config = dict(
    n_layer=10,
    d_model=128,
    n_head=2,
    n_kv_head=2,
    head_dim=64,
    d_mlp=320,
    vocab_size=6643,
    activation='squared_reglu',
    norm='layernorm',
    norm_place='pre',
    norm_eps=1e-06,
    positions='rope',
    rope_base=6570.0,
    rope_fraction=0.25,
    qk_norm=True,
    attn_scale=0.125,
    bias='none',
    tie_embeddings=True,
    parallel_block=False,
    extras=['capped logits'],
    init='trunc',
    init_std_qkv=0.0341,
    init_std_o=0.0,
    init_std_up=0.0341,
    init_std_down=0.0,
    optimizer='adam_variant',
    lr=0.00196,
    lr_mult_qkv=0.7,
    lr_mult_o=1.66,
    beta1=0.9,
    beta2=0.99,
    lr_head=0.0168,
    warmup_steps=421,
    schedule='wsd',
    decay_fraction=0.367,
    decay_shape='sqrt',
    final_lr_fraction=0.0,
    batch_tokens=8192,
    seq_len=256,
    doc_mask=True,
    train_tokens=111600000,
    steps=13624,
    dataset='wikipedia_en',
)
Each number is 128 + 32 x the weight over its row's rms, rounded and kept within 0 to 255. Layers, rows and columns count from 0. The size above them is the row's rms in percent of the matrix's.

# layer 2 attention value, 128x128, rms 0.0439, rows 43-63, columns 0-63
size [113 130  91 106 121 109 102 117 105 129 116 118  88 139  96 128 108 135 125  95 116]
[[144 137 119 122  61 159 130 149 134 173 168 174 109  90 142 130 156 131 159 131 138 102 106 136 107 198 136 190 118 147 152 123 132  73  87  98 168 197 107 129 123 139 140  89 157 179  94 151 108 137 126  84 161 145  92 156 125 135 143 140  77 173  83  87]
 [169 121  60 163 128 123 154 121 113 153 137 161 168 154 101 108  82 155 176 161 131 142 110 109  94 112 153  60 123  99 164  75 103 159 138 103 115 108 112 125 163 179  70 170 130 116 121 172 129 107  71  92 186 120 147  84  56 206 176 142 144 129 144 158]
 [127 113 104  88 128 121 133  59 114 127 122 161 107 113  81 114  66 112  56 104 165 144 140 122 131 161 111  99 152 161 177  85 109 136  97 203 114 121 142 143 141  86 135 161 128 116 114 130 110 126  74 145 103 111  96 146 134 127 124  95 219 131 173 124]
 [137 140 133 143 164 129 191 185 123 125 107 127 182 133 168  82 151  95 168 145 103 179 185  78 159  63 137 173  96 176  75 121 184 107 131 187  81  64 120 130 120  65  97 116 119 134  79  96 160 153  97 111  97 138 112 121 147 172  60  99 159 155 120 125]
 [165 138 160 121 115 117 139 202  88 106 144 104 146  51 132 165  68 130 178 139 100 167 128  83 173  77 175 109  81 159 131 143 192 150 127 150  52 110 183 121 139  86 124 146 140 115 106  92 142 194  56 131 177 114  90  87  88 149 198 116 149  98  99 109]
 [124  84  94 120  84 139 143 154 106  99 110 145 122 131 113 144 123  70  59  94 158  90 153 195 118 119 117 188  99 178 124  98 111 150 140 143 161 109 104 154 143  93 167 112 125 152 115 164 124 117 116 157 179 160 210 119 183 117 179  79 171 127 108 135]
 [165 157 190 135 130 108 182 125 102 111 144 134 137 105 160 165 155  67  88 141 170 155  73  89 105 144 130 167 119 109 163 146 131 210 150 143 131 109 117 135 136  98 112 159 137 150 176 147 132 156 110 117  50 110 128 172 121  76  99 104 185  69 146  92]
 [116 112 151 124 112 130 112 177 137 111 190  86 106 168 122 157 216 121 114 157 146 190 121 124 122 177 109  52 119 109 114  66 176 143 109 148 132  87 115 112 114  91 134 104 103 128 169 125 101 141 160 152 149 179 107 143 165 158 137 161 183  93 126  62]
 [143 182 128 110  88 176 158 129 193 153  96 101 138 196 115 143 141 124 113 119  96  76 118 130  57 192 118 164 129 195 106 148 193  86 116 198 149 148 115 151 135 113 137 117 160 160  86  92 160 141 124  81 161 146  65 115  95 104  72 146  91  82 132 134]
 [106 189 104 140 113  82 164  67 175 170 134 137 146 157 158 169  68 139 153 129 155 119 129 162 150 120 121 121 133 117 147 106 126  82 155 105 146 177 129 121 158  97  92 113 124 139 118 129 117 142 148  97 122 102 113 177  97 168 182 143 115 190 136 145]
 [160 159 146 120 146 182  96 140 147 146 128 124  92 113 129 164 139 172 109 111 127 131 129 165 162 114 122 183  76 101 135 164 153 139 162 156 151 129 142 195 158 110 161 143  98 117 127 163 125 146 132 121 116 147  76  75  82 107 161 154 105  83  87  38]
 [133 100 136 137 159 197  76 152 133  82 107 152 145  84 119 117 132 110 125 152 118 126 147 165 168 120  88 123 159 142 102 141 176 120 173 127 146 132  65 175 126  77 117  40 148 111 104 180 193  74  85 149 178 159 134  64 132 183 169 142  68 106 137 113]
 [143 118 104 133  85  82  65  75 100 117 138 160  50  78 162  57 125 119 131 158 120 126 139 147 105 144  82 132 128 116 215 178 138 126 115 121 142 181 108 145 134 116  89  98 132 121 123 137 112 173 114 170 134 128 140 147 105 201 109  88 160 194 161 177]
 [119  81 128 115 145 153 176 103 148 155 133 153 135 148 137  96  51 121  92 111 113 137  99 101 138  96  96 200 108 160 109 209 126 167 130 163 131 137  97 133 119 114 159 133 107 148 123 163 116 116 143  99 149 108 133 120 160 125 186  90 113  85 120 126]
 [161 124 110  81 154 129 207 135 160 104 172 160 130 100 100 148  74  72 164  92 129 205 114 168 159 112 138  94  72 151 161 144 100 113 183 145 163 120 190 155 144 128  75 131  94 140 109 104  89 161 176 156 123 118 129  97 131 123 104 128  62 124 155 111]
 [107 128 126 129  95 141 183 133 133 154 125 152 104 133 134 145 127 121 163 121 110 131  93 114 173 201 118 106 149 122 134  37 112  77 151 170 123 142 186 127 115 101 128 147 140 124 104 115 210 103 139 137 121 103  92 116 142 140 108 126 112 145  91  91]
 [100 184  59 110 158 115 141 109 147 147  86 129  90 114 106 138 113 156 121 144 160 144 108 153 143 137 155 128 103 146 123  79 100  76 139 138 155 122 114 121 108 129  78 124 154 159  54  76  78 124  71 133 189 173 158 105 179 160 106  93 117 199 173  97]
 [135 132 134 134  89  32  35 150 162 149 148 101  68  85 179 140 117  99 151 124 107 117 142 123 178 147 142 172  98  87 135 111 103 105  73 157 134 104 183 145 121  91  84 146  95 130 147  97 110 186  82 211 113 148  95 165 146 147 139 118 148 134  97  87]
 [143 111 112 168 132 160 121 182 125  73 150 166 147 106 127 105 176  94 163 133 125 181 168 121 132 111 133  93 169 178 195 108 152 182 118 115 162 121 116 160 139 144 200 156 108  87 146 124 136  52 146  85 142 152 139  62 175 155 105 147 140 134 119  66]
 [102 120 137  75  95  98 118 106 135 177 113 122  67  61 104 109 120 151 110  93 110 107 111 164 131 163 119 116 106 141 139 140 169 119 105 168  89  98 119 108 122 116 206  93 113 167 111 109 140 122 133 136 171 189 143  52 136 153 138 131  99 152 132 159]
 [136 104 146 102 132 169 148 123 109 108 166 165  89 101 116 106 179 109 144 123 141 215  90  89 137  85 125 130  90  64 141  95 164  88 131  97 109 129 158 111 131  95  32 164 142  94  81 144 184 144  99 222  85 145  87 165 124 115 112 142 137 114 102 127]]
# layer 2 attention output (transposed), 128x128, rms 0.1, rows 43-63, columns 0-63
size [110 131  84 107 122 107 103 113 103 127 114 113  86 143  94 132 106 131 130 100 117]
[[109 173 147 142 121 112 125 104 104 141  96 108  98 162 170 189 102 150 135 146 164  85 116 154  86 139 151 184 105 179 118  96  88  89  92 108 123 138 125 105 156  88 150 124 156 158 116 139 103 113 159 115  78 154  80 135 105 184 167 142  80 199  96 107]
 [143 128  82 130 144 133  74 103  92 131 108 161 167 164 147 133  81 112 154 167 149 156 145 128 108 146 133  88 154 125 164 112 106 145 121  69  92  80 104 143 176 150 135 166 110 120 107 174 143 113 120  65 129 144 156 111  85 161 118 122 159 141 139 178]
 [158 113 143 118 164 115 142 127 171  56  68 190 144 120 147 169 100  75 111 117 101 125 145 110 131 145 116 160 134 140 119 196  98 133 128 151 167 152 161 159 117 114 113 110 110 120  53 146 162 179 111 189 119 107 114  94 161 102 176  79 165 167  83 115]
 [111 174  93 159  76 107 160 187 125  87 178 151 194 133  83 125 134  80 132 150 112 199 132  81 155 110 106 140  76 158  92 142 141  92 125 166 121 112 192 119  28  55 106 136 152 153 133  97 144 143  95 108 114 134  98 138 168  68 147  58 134 132 169 115]
 [199 159 146 102  73 111 112 133  78 119 111  98 102 108 117 199 100 111 160 134 135 181 111  63 126 117 142 124  96 143 182 148 151 140 142 136  55  54 170 183 111  85 168 157 162 138 113 112 136 129  98 147 199 133  86 123  67 183 169 113 119 156 107 121]
 [172 137 124 142 166 116 139 124 175 104 142 154 122 124 149 145 116  78  66 118 181  73 127 186 138 125 166 166  94 156  90 107 118 137 164 158 210 120 130 182 156 102 138  58 124 157 134 143 122 119  95 177 141 133 172  98 165  76 150 101  97 108 112 148]
 [170 100 165 126 101 166  90  96 132 121 135 148 142 182  98 131 169  90 106 135 147 192  89 110 114 173 146 167 117  86 133 181 161 152 128 102  87 155 140 152  75 148 122 161 172 159 124 132 110 176 100 144 112 126 134 121 154  61 100  94 135  98 137 118]
 [104 138  99 104 157 111  87 160 160 118 177  85  87 138 171 149 205 101 158 119 145 195 129 134 116 197 132 103 152 106 100 120 142 136 118 149 145 107 137 121  84 126 103 150 105 121 151 159 105 143 138 128 198 187 105  97 171  87 111 110 143 134 153  87]
 [122 168 135 138  64 130 205 164  92 121 120  73 152 128  99 132 202 142 146 120 135 120 117 133 103 163  96 197 141 215  89 166 113 105 183 142  94 128 134 148 171 135 131 131  82 149 122 116  81 152 122  43 139  64 127 120  89 138  98 101  94 131 139 138]
 [147 142 142 172 151 102 132 108 195 163 109 122 135 149 109 128 121 121 159 102 162 139 128  77 143 117 125 133 142 143 138 137 139  49 169  93 189 141 182 147 124 111 103  93 120 154 104 140 119 153 168 125 136  95 101 164  97 183 157 109  88 156  67 138]
 [138 122 186 153  85 118 102 133 140 133  88 130 143 123 148 177 152 130 120 157 108 113 125 158 107 161 103 247  89 125 168 103 171 135 102 174 156 115 104 181 100  72 177 163 113 123 118 131 164 101 145  84 151 175 102  98 116 150 152 137  70  97  82  72]
 [107 178 148 165 156 150 110 154  93 102 144 193 119  99 114 140 153 107 148 200  98 113 164 150 108 156 128  99  99 134 178 138 141 165 191 129 185 184  77 175 190  86 135  77 126 131 128 132 170  52 171  82 119 177 132 115 110 111 152 127 132  99 169  68]
 [153 124 116 132 151 101 103 101 133  93 123 143  96  90 159 148 135 126 149 178  67  80 149 164  78  84 123 115 126 143 106 135  93 108 120  51 140 116 176 157 128 143 100  65 102 136 142 137 124 109 174 180  59 139 153 105 119 123 135 123 224 126 167 120]
 [156 119 140 101 173 140 164 102 153 135 136 120 154 157 180 132  77 107 100 132  69 111 110  82 161  87  99 184 109 136  88 196 155 146 134 165 113 127  80 116 147 103 176 116 102 147 111 144 127 149 173 112 126 162 138 129 153  87 176  66 118  96 116 132]
 [107 126 128 100  93 165 101 159 110 162 172 181 130 186 215 147  63 112 132 122 160 174 141 186 167  82 121 136 157 110 126 156 157  42  94 167 102  96 109 169 170  77 160 144 126 103  77 107  99 117 126 152 112 102 123 111  68 220  55 142 111 141 147  97]
 [ 86 105 142 134 113 142 109 151  83 104 137 171 128 168 142 172 151 145 109 138  97 130  95 119 170 181 126 141 104 124 142  76 122  37 158 150 106 136 155 108  81 141 137 110 112 120 106 107 180 119 168 121 107 125  83 156 126 147 153 120 122 149  90  96]
 [ 80 158  40 120 101 141 122 163 119 129  94 114  99 127 103 150  87 129 112 174 140 151 162 180 173 112 148 102 103 125 124  39  83  95 132  91 184 104 127 133 145 106 143 128 190 114  49  97 120 164 142 111 132  91 167 114 145 177 128 107 132 152 141  69]
 [100 117 122 154 123  28  29 124 128 129 146 134  77 122 128 128 148 109 120 100 123 124 133 125 168 135 109 159  92 101 161 119  77  86  30 155 109  98 179 150 101  75 153 161 108 184 167 140 135 152 138 166 131 155  94 158 130 148 131 115 172 173 109 112]
 [173 119 134 170 134 202  82 184  98  62 147 129 170 126 157 168 116 114 162 189 127 165 147 165 131 105 141  34 102 170 173 108 109 153 110 140  99 136 104  97 166 133 139 160 135  66 151 103 130 106 164 124  84 210 128  85 156 127 132 159 130 101 113  95]
 [ 81 149 145 106 127  99 125 141  84 145 137 137  98 115 161 200 145 193  88 151 145  34 102 160 130  86 123 116  79 121  87  91 161 104 145 153 128  76  86 108 148 122 166 100 149 170 145 109 101 149 144 129 127 126 129  84  98 120 155 120 103 129 122 132]
 [ 92 146 173 115 107 125 115 124  97 123 141 183  37 135 155 112 164  91 134 157 168 198 119 116 121 120 136 160 124  57 131 110 154  59 115 130 184 137 135 117  50  98 100 182 163  90 104  92 185  91 119 192 128 153  79 133 110 129 125 140 187 155 132 106]]
# layer 2 attention query, 128x128, rms 0.0669, rows 64-67, columns 0-63
size [ 75  96  84 115]
[[ 84  94  81 182  73 177 175  74 162 160  92 146 160 125 138 123 161 134 150 138 131  96  86 137  67 138 112 153 210 120  96 137 114 183 140  87  85 115  90 108 159 120 178 144 157  69 135  95 125 178 115 174 111 143 152 197  86 145  99 125 136 144 114 105]
 [180 107 117  65 138 137 135 132 126 102 200  74 121 136 168 136 125 109  73 128 115 177 140 106 151 139 147 154  95 145 211  96 144 114 107 141 128 158 185 134 160 191 152 117 117 142 139 200 113  98 145 111 120 106 112 103 112 117 154  95 106  97 130 151]
 [ 50 140 122 141  62 126 111 113 143 166  71 194 140 173  82 107  80 130 189 168 152  98 109 136  76 116 138 164 164  91 131 157 119 146 168 158 154  92  98 105 112  79 129 172 157 104 127  52 121 168 138 161 147 107 148 179  72 152 115 154 105 133 140  88]
 [ 52 111 178  90  77 103 137 144 151 173 118 173 149 164 103 117 117 127 164 200  90 105 158 111 101 127 123 115 162  82 153 156 110 117  96 132 163 111 123  97 125 132 119 172 157 150  87  77 131 145 143 148 157 128 141 205  62 127 135 131 124 130 105  93]]
# layer 2 attention key, 128x128, rms 0.0648, rows 64-66, columns 0-63
size [102 133 108]
[[133 103  85 155 112 147 107 100 133 175 149 125  88 163 145 135  73 103 117 160 108  99  41 137 152 152 130 146 113 111 127  61 123 110 123 157 132  94  87 132 138 166 114 156 125 140 121 121 200 167 103 135 148 170 153 103 159 182 100  87 112 145 112 153]
 [138 163  82 147 162 131 103 109 180 116 165 121 119 120 122 158  86  84 109  93 154 158  70 106 159 169 127 115 139 128 162 148 158  88 194 111 173  97 159 128 155  88 114 115  99 125 161 126 164 124 105 142 131 148 110  74 159 104 116 139 117 128 154 178]
 [ 98 136 130 155  82 124 141 138  30 150  92  99 159 119 140 125 122 166  93 174 112 129 175 141 127 155  87 126 159 131 107 132  95 125 135 166 124 169  83  76 119 125 144 115 157 122 162 142 109  86 155  85 170 109 114 144  84 136 115 110 155 122 120  98]]